Part of a small language model's weights.
Size: 12 layers, MLP 256 SwiGLU, vocabulary 3372.
Architecture: RMSNorm before each block, rotary positions, untied embeddings.
Each number is 500 + 25 x the weight over its row's rms, rounded and kept within 0 to 999. Layers, rows and columns count from 0. Numbers have three digits each. The size before them is the row's rms in percent of the matrix's.

# layer 4 attention key, 96x96, rms 0.136, rows 64-95, columns 0-47
103:513498531469516489514486496491497517457487494535474509486515500508529482503506521511502514531508478484465517546515521501542577486488513488496464
109:511444471520546491556551485474493513508518525512484491507475498526527514484537483471505489509532520506503459535546502549463512517522483497476515
101:493499527517510494485536477513485493541467460483502523539475477527521495502447468513519500469519506519494518497475464533525455504530530527471490
088:509518465503509537480467538531517534463486474504508474432476474484473526501472520485502502510483478507491513539495476457486526491488501494500471
094:543543462537554506527519463521493443521466490471521500483511545491491465484502486526521498482498509494515480472469457495540508485515516527499497
101:471502459508528510481488486497479483473535499470499468511561481512460498500505482515458505490520514507509474526528513557506485441483501533489483
114:516472453484474510448529466527505482523510507452490510491477510569511491447499447523511492531518472488460498494523482475459531516526501544497517
105:503446472511480482513492528465534476489470506477470532496535501527490501529503498486500481523534515487465524493481509529516487488519501509467475
105:526482506470527522490448518494494457533509488523560490479467474497489508487486475488532518503519524508436503510496497452498518471500505460519505
097:546469511438469466472491504524517529494512523470501504524528481502514500477525484427473516510476504523504527530497506516478484490504508485469527
108:489507535512517531465515481477500544527472495498532511518535490499507537524470574483531516488491505485504515469481508514501479481479521544454515
103:514485482524513515498523448496524468459507495554494528514492444480557473489555499481504544462514497484495495552509494484494513528465504476513499
113:502492520510466473446489500547496447492499488528489506480527506471492464519522499514503529501491520517505506471502488479512462484537491524498517
097:516487492524478505510533453463514527498509521479451498463525518496533526489493515491480507511518527531496492508513476412525458499500509451487496
099:532462477517489529516569550472487507490525499505481482520509496507532434520473477516508476545516499512479493470523495470490492471474518519529504
097:497532506487517543514525494469518564512493489509529514494489438518497454523527458493462491504476479546515501514531507493471502514495491486498554
098:490540521490547504466498513527521501494507484451516468524507517507536509536450535503499487494484526531419550495508515494528539497512531483504511
094:489518527493509478515480509506521467468505527528505472486525463505528541487505496534484521497475515503459484515476483508506538515458487526529483
092:492518449485521541473515473481486499470457477491485504454476475546522479491495507528471508500525485479499546546526448505502514501520501469509486
094:489516527467529526507471507473492516489472507540513494486524509534511557514470509493478511496492479499498514509486494480567516482499484464520472
091:495507477535502469514521532500533453518504534510488454477478518487480500522530490508474485510502537562508513481485541499471507442498509468528485
109:495478471538474493514536489601515506477516518497488478456480511514483502488514521482518499526504476481512478489444490491536498483503545527455469
081:473512466548485508480493469528489531475477560486521493515462494500485500475486473562503502462515552491518518478510492522477507506472515518463472
101:505503555494520495524505479480504467503529483513509496518486535510486517522490528477535505455486496465538506494545488500489500530477543468487577
098:490475492497523527504469470459482511478472495551500493520445504489491519491535525511535526528532521532490525443507476516477484482488480530525509
098:496451490496510496540516443491495512465470523463464507487510468462498465470513562513498501477498493452484458501533520493507490509541498487513523
101:525453458513488492500505491494541499479498494517524518507525509468522542527463483526550465461499507510477528466487505512553482536472534498501499
098:484474517463502529499475471510527513492547492494476488514496489511507479472478526515551486518480511494512502489522508529495507489499477516498507
096:501537527508459491479503471490493478510514491484509544484497512489490510482509552493500541498493512498503536486461511451476513520498525471528486
100:551543497470480502492507505489490494516524531550513491538470450507526459579553479504531514468497517502503509526485448515524497486481506547495480
093:470509484514519486491490535493500422487531430529501499516533541524505528490537472502464523485499518511471485490507467476468464548498495516509530
093:472515529507483530494483482480523518507505482451526553524541545514494479544511507464486540512490545529501500485491481516536502496494503487562488
# layer 4 attention query, 96x96, rms 0.133, rows 65-95, columns 0-47
116:474535547499489517530566483530540502538472556496512545513489463502490523496495495503498507518503485510480494542501488500466555522490503497537497
106:506504478482505502538523495509487512515490534498481524474487498535460512549528453440473504537529514517522489540510517552476558538506474458531495
085:456506474454523513504475455495518463456480446528554490510492511557512515485529527489492527473496518491454489499470526507488530480502545538509479
096:496461459491499475490487486480511511531538459523494477454467509537502516522487470502448517488483536537500483504500488493531478467534460487497504
095:516494505490511461511483512503449484506503485526447490487507512467487503527475502498486503520503509487442496474424553491509456456481492480486500
085:508493542580496488487530511501524535499521487500479477490496531531512455516484533523492530517468485498476472546520491490516513499539503511488537
108:502475556486492461496476503513528499484552503494443470480481473527478540565525512510511504515515517516504476459543510506507475487534465494531521
104:464494470497513502484479503514458515510498504504525483503521546515465513495500527487517451481481490431540514479501497497487540503494481497480488
105:486510491516515480536498557535492492497460529480515532506506501497494483473534500457461502517531495478492494464490531507483528497461507504501476
104:525518525505506517449507491516533500518503469463529502492497444515484536500522507499527495515538529504502506476518530501485515497516508461512498
097:477546530502525486462487524489514433509505502524490532518523508486495471460465484498536472498527487501502526519473428495472477497497515489490553
110:498472482489484467494455449521492497508518459537468534502530509516507500507538494497523496526476517514515490530557512523465490496484486492516531
097:491490529519497432508487472472480469530456496504508527540528524517512505514504431461477446482447500501509474502509489481500496520510518518526511
092:511497515469536537505529460540484488458478458516514483517485520511530517502465489517499489481514506549534496518510495517442583490513472514536529
095:511488458541524510473496475498537501472531490490515521505508479481489475464518532523488518483477503523565515483492472488524459515527479497494492
112:497464522493483512477483479534493498534475509514513488501495541480481515512526491487539446484519485489533498443474502497512447499502462515521512
091:508512482525458503483448557521510489506528501484502457529517543479479481524509555498515493491460522478520509458470499477548466514488504528459511
107:487524493547530499535467484509503493512527516486493480441522492536526503534513463530463548517444521503494488528526510517482519512514521477513506
096:516526481495467522499490516489522550470513515478493476512535516492487479538522472514549506497500478493477545471522520473478450523541493488501461
095:489515534487516524555539458490437508527492540525521516480498513529500511481499514496485492531499473487484457498499510508479549494499477511560471
114:499474541446531505509514455495484474527454485485483498519494502490546498472521517463518482494479514490489482503508487528528546494544520484537509
120:519499525514485499508489500459493482513538531546489533513487464506472527498481501498476532514495474526528449548530513536468573518502539456542522
113:483480496512486523526505519508498505484496514480504503461473464508498475462507438457498505475527465496514517563444480492501524490476478520514458
097:522466519492572515498469482478503499516497503501514459490481466498484513478544464437465530471511475512468533526504501516473490424505493438515482
092:472504490532517506484519516461488469474549478482461500457470509469541478456497440475489483526514544495476461532512504484468511487516491501474477
099:529527516496518524518507514496519513492524533488502525503487509519547498519477489481546494493526506519498422485533462503497527465503537514503441
097:518504494495506512508513533451478502511473526515487517488446557513481499487472510521523520510499482520474502481507553541503526470531454495521486
103:505529523527503505481512451503470484531541478443494512526454508556506499501472445498492502518495480497500531535490436484531498491528502520481474
098:509506459457544498496514515495530494514491477507497539515490504507472537488488523544498465476512489532523509520465463504480469508462479491481565
104:473511498508464492498520458580477486501483524522494485512505482505492497442485487508490487493486471458488505496509469520517472474513487504503538
096:519475490500506537471511491511488502529503510497501460484524456531489495480508490483504505515543519528465462488439474455531491501481464520443495
# layer 4 attention value, 96x96, rms 0.115, rows 64-95, columns 0-47
103:539485489445498462518481476510522528478443481541515512503496460498480521499486501531536511538496491484471517507491546468543489488495516443522475
105:526483517522537490507485483506514516501542511464464509507459493499508479522499534508495516489458488504535509504515483507495553513524535483510510
094:535515520531485554480529465481499553529463499513501516465498464505492551498510455498499439518511463538491560505481499492515499532497468480475484
095:515537487472521479505467522504500496494518523493507453459470525492468500527497546508514550519476515452552507490503506476451502571526473509537516
088:483516535492497478506506550517525487503441497514490551514517511495536485510489562516501502494472485469501482536525482508501535477474520475473482
093:461492517506460504476518527500510474511530506448480481475491516475496509532485498516517501468523478476470484493572491474511491428503515483495565
090:553525499454485514544499507458467547501472488543513503471495488527507442551535517455479469465485531503517455476489488482463502495482487512491488
086:463497487500488478521525485498454477466525472513535470499474463526524515516479500487466467533528520535501478484499452485500519513516484489499515
081:504539512525525521470523513489539497507451452471496532488513478530513547506482472494492538486523533526523461432522477505502485485489530471496510
096:510476482511461501466486434514503516495510493498467547498494498483512525518478532509493485506468478467554531481501528513485499543507471479456556
093:452506482522544460471513507463493508532498500485488486488491485466501448550519483469518496531527505517521489521526545521477508455496504574512502
089:480487475525507503494462498492497521510475536509490493527521438539501504501524489504489471494514531465515492535508479540508486467445457509474481
089:504454456462519503503426503511513526518472477489481495494451499531492526506548457498496485505463553536506491529505508534487510457514494472485498
090:494438532465503467455513498511500449521495464494531533529495514511525451474492500481503508518494508469501535497490499520506506488499500540475469
092:540482504511526505493503538495500450529510534513449466500486480518508483479535554529479511529520459524510503491540479471497500475486544495558486
110:508524518461486467549507493527499490524470481536478470469513515508511505444512521446523478559529480480509546479515518536497503509498504514474463
092:484544497489443419512538500509482533532458494476446517502485485505538569496503473514527469494489511457505521517492494491488497518492529513516518
090:478497500553523508481468531509484513513492486495533538528548504528488452506500508463453509532502518487493474483516510515536475517479524468502435
093:508507523548504497494489514509520524490509486483529508493542524505516467515471508529481511464462460463495483515513498494532490497526521490539496
097:512469474500470557494535496463497474513497525521487515500499512497444454531487533474483521491523514467464487499456502475486478496506501508508513
099:527458469500488490519452504428481526471491485479517546518461521494480519474518518489554489531478486528467483510521469483502511504528479482511565
097:492513483531497503451546445513477514522508552448509513533476504466476451511490491501518517508506503504500563498511436470515495501483498539498497
090:499508496563443503480461490460494484461517467471502518466550488509484459519493476496494504477470499444514468507530571507524539517539506504507486
086:451482538483474466505514483436452491530521521491529516581475467516472475519516519536482513501492484541533493492536502466516478518506525538503490
089:494514481489497493520505536528487459511524526509514505475481529499478513504494489537503538463485480519532507548522498436469498487570489494498505
094:496554486502502514497508496527525459499506457536520515507492511509432479470505499522507514490498492455499508492496496522500446465531504513490506
087:504501504512513482517484496488485477516466498474561519496560494515492506536511456462524524479522530500499488525462523491483503477508503458503464
117:558522522504469507496527484529507517526485509524485480480535501516477505530532485474480522499558525516486509478466497460523500478487501465445470
096:507534492513510464496522513505469540515531494500502476507501520519476513512509516486529489479514488516563514504514476528496467525507481515534436
091:552433476496480514508522460524509491488530482527494479540487452499508454465501511523519498500512511505529476484487518506519518500537496499486452
097:519519504478472527523487469533506516524472478527528517506492525470497515518490557487476479508521493526552486499504485549525543522521488499464465
098:488509534524492476532512534535499478533507451506523494520491512448506463522496519460529452486490494496505459434500512542474511538542502506513504
# layer 4 attention output (transposed), 96x96, rms 0.144, rows 64-95, columns 0-47
100:459569484573526460522514519469516495499460532495502479507533536485486503530528550504508512521504494506483497524493469500500536478475489511484505
111:516494509513464492478511493465494485473524473500518499477487515545496497521459519513508509502480527505496478507472516496523502512454512482468500
105:488511468502496494486513516506470510519499525466480477542495472492484478488485530525515536530445526479516449546458434516468520499496452486521451
105:544492490518511489516517493525518495524497482540495574493469538486480547547526465506488481476507489514545508466496500508485535469501495500496471
090:467521444480504497495491550518498514448542482497482459494538506539502500521487518545455502520496538497475511544502501509524427478506522471487500
102:512498483542448478503482502502523505527425503512505545488468487485471495498504439486506456507480500551501496479467493487527475510520538487502492
099:517488510491549491505569509543502527495486566514516497518531500501505536515504491529468483523482459450484487513529514532501503508502472510488497
096:485458511526452513537516447498526497528499508486483507503529554456472502502484519495503514506515482458490551474499557523444497529529504526479506
089:494506557505502506525510468530457522508478495464489440522515525456458497509496512542525506496450505477467490506488532509495446524519523477513471
099:481467467559491504498524491478476504536484443521496474460516508510489482478463485521503530525471527517510492489491469514529532498523491500498491
095:507463487477503496476502517513563517482469554501524522488471511542465488511534497480485488486513524537487503473490498494482497511519514497435499
097:468491506500513511551514509547507529521478512503505516519527482505519473513455543466503504507540517459466525496505485486440451510514517528492492
089:474468520508529534501488465507526517507506525500503542459474496459553479520475550511510466476481490515488478540486500514469453509512507503506531
094:458469495481506516481525501531518466507519510523477485518500543522549458541485472485523562509517498493529526499492477460518496507532507496533480
096:505511527470521523488494454506512494483488521497531502544500516542464509492518512534513518511541501485498493507477532484528497486431519491482498
124:506528521463476526508552511532483495486516562512486472515493530500528467515514583503524518476524512466508464477509488481499517528485451466473539
095:508519510504512539528511519476574479490520451491522529444503476502515498488495476485503491486499530493462515446472452506496466512498462488489522
104:479498513485503484499505477484505484481466526495504474535459479518520483495483468509484471483528508471481543548532538497500492533487507511492525
090:526506484509504484483483487509490497493505487500521499533507499485470519527445471466501471537485525531520532511530522496514480514507540515462500
099:438509505481507456542483514521498512464499541499482465502534508530515473490527511525499495520511479497472497473481504501521527502429481546532499
109:465527540512526464490517458492494523520481474541481504504495502477512511522518475494483492508485477497494503536488553486563513479478490500482495
099:454540517489462508501525508493479480531503509467512520522513480520498478406513448519485469490494515480487478496488496457485530491481498481487481
098:498476494514520484516506510526465534439483475486505519512461528503461517488487468449483499490502486526471535503532513486491506520513516508503479
096:523522505480516482491479526464464511505446515465541529495468516528486497496483455519474527487558513438536507488476496527503492501477468506465489
097:561507518529479533472502483543464521493493513519496562502460519458484507505530489516502512506463503525523468494507519486504497492522509519519444
098:510485531505485500516484514481440478481533533463525464475515483475535526483527529510465502544520501548522489491513539492499523511497496498517499
094:538478502501514516516479481501521517464503533518498503486426495519487496522513543511488525499483495545450510505490542485508493543566510489529473
110:476522526508479518477535498495522481473469552500518474486458496476535469453497485546530517505479505447522461491505487505501534503501458505526502
104:506522496448509521522485554531479480532496462516557503449479509482545505467478505494506524470536478506503458520486530496502477503489495503482501
098:495488503516495528495531515492512488535509487498521496516515480547495558435507538481533523466532457490506534527495481479497536513476476541519529
109:500490509473479507470508517495495489492531525522509514476505487485467477458484552531535479484451456450465459529467507534522477483507519535504525
103:490485479476470485471495512488500498522523478501485515504494487576512554546503469529504470505494514544481525512477504523565506514482484515520502
# layer 4 MLP gate, 256x96, rms 0.207, rows 0-1, columns 0-47
090:508511473518539518489545546515475510480505474512503485497496474512496502542471479500522486506486497538502463524539488567534483496470525435484476
107:518512501513544529448513495490497514482497543499488479513496509545503465452507477537492488505493537485508457547476531495467479500512508484498578
# layer 4 MLP up, 256x96, rms 0.189, rows 0-1, columns 0-47
091:497465506470443497514488499505500509514497466500484536506497486500482505420493512531504490550471516450466569467521463473441490489512485495510533
101:566496518513533506499537492503463522520473472479475499557474466530480492499490498477459499492527532502517510520495501500488491498480518482505530
# layer 4 MLP down (transposed), 256x96, rms 0.177, rows 0, columns 0-47
094:490483528505503541538512516486509504475490460496506521465520505472511492532493535512510530462480479527520491532546526478551492499512528470482512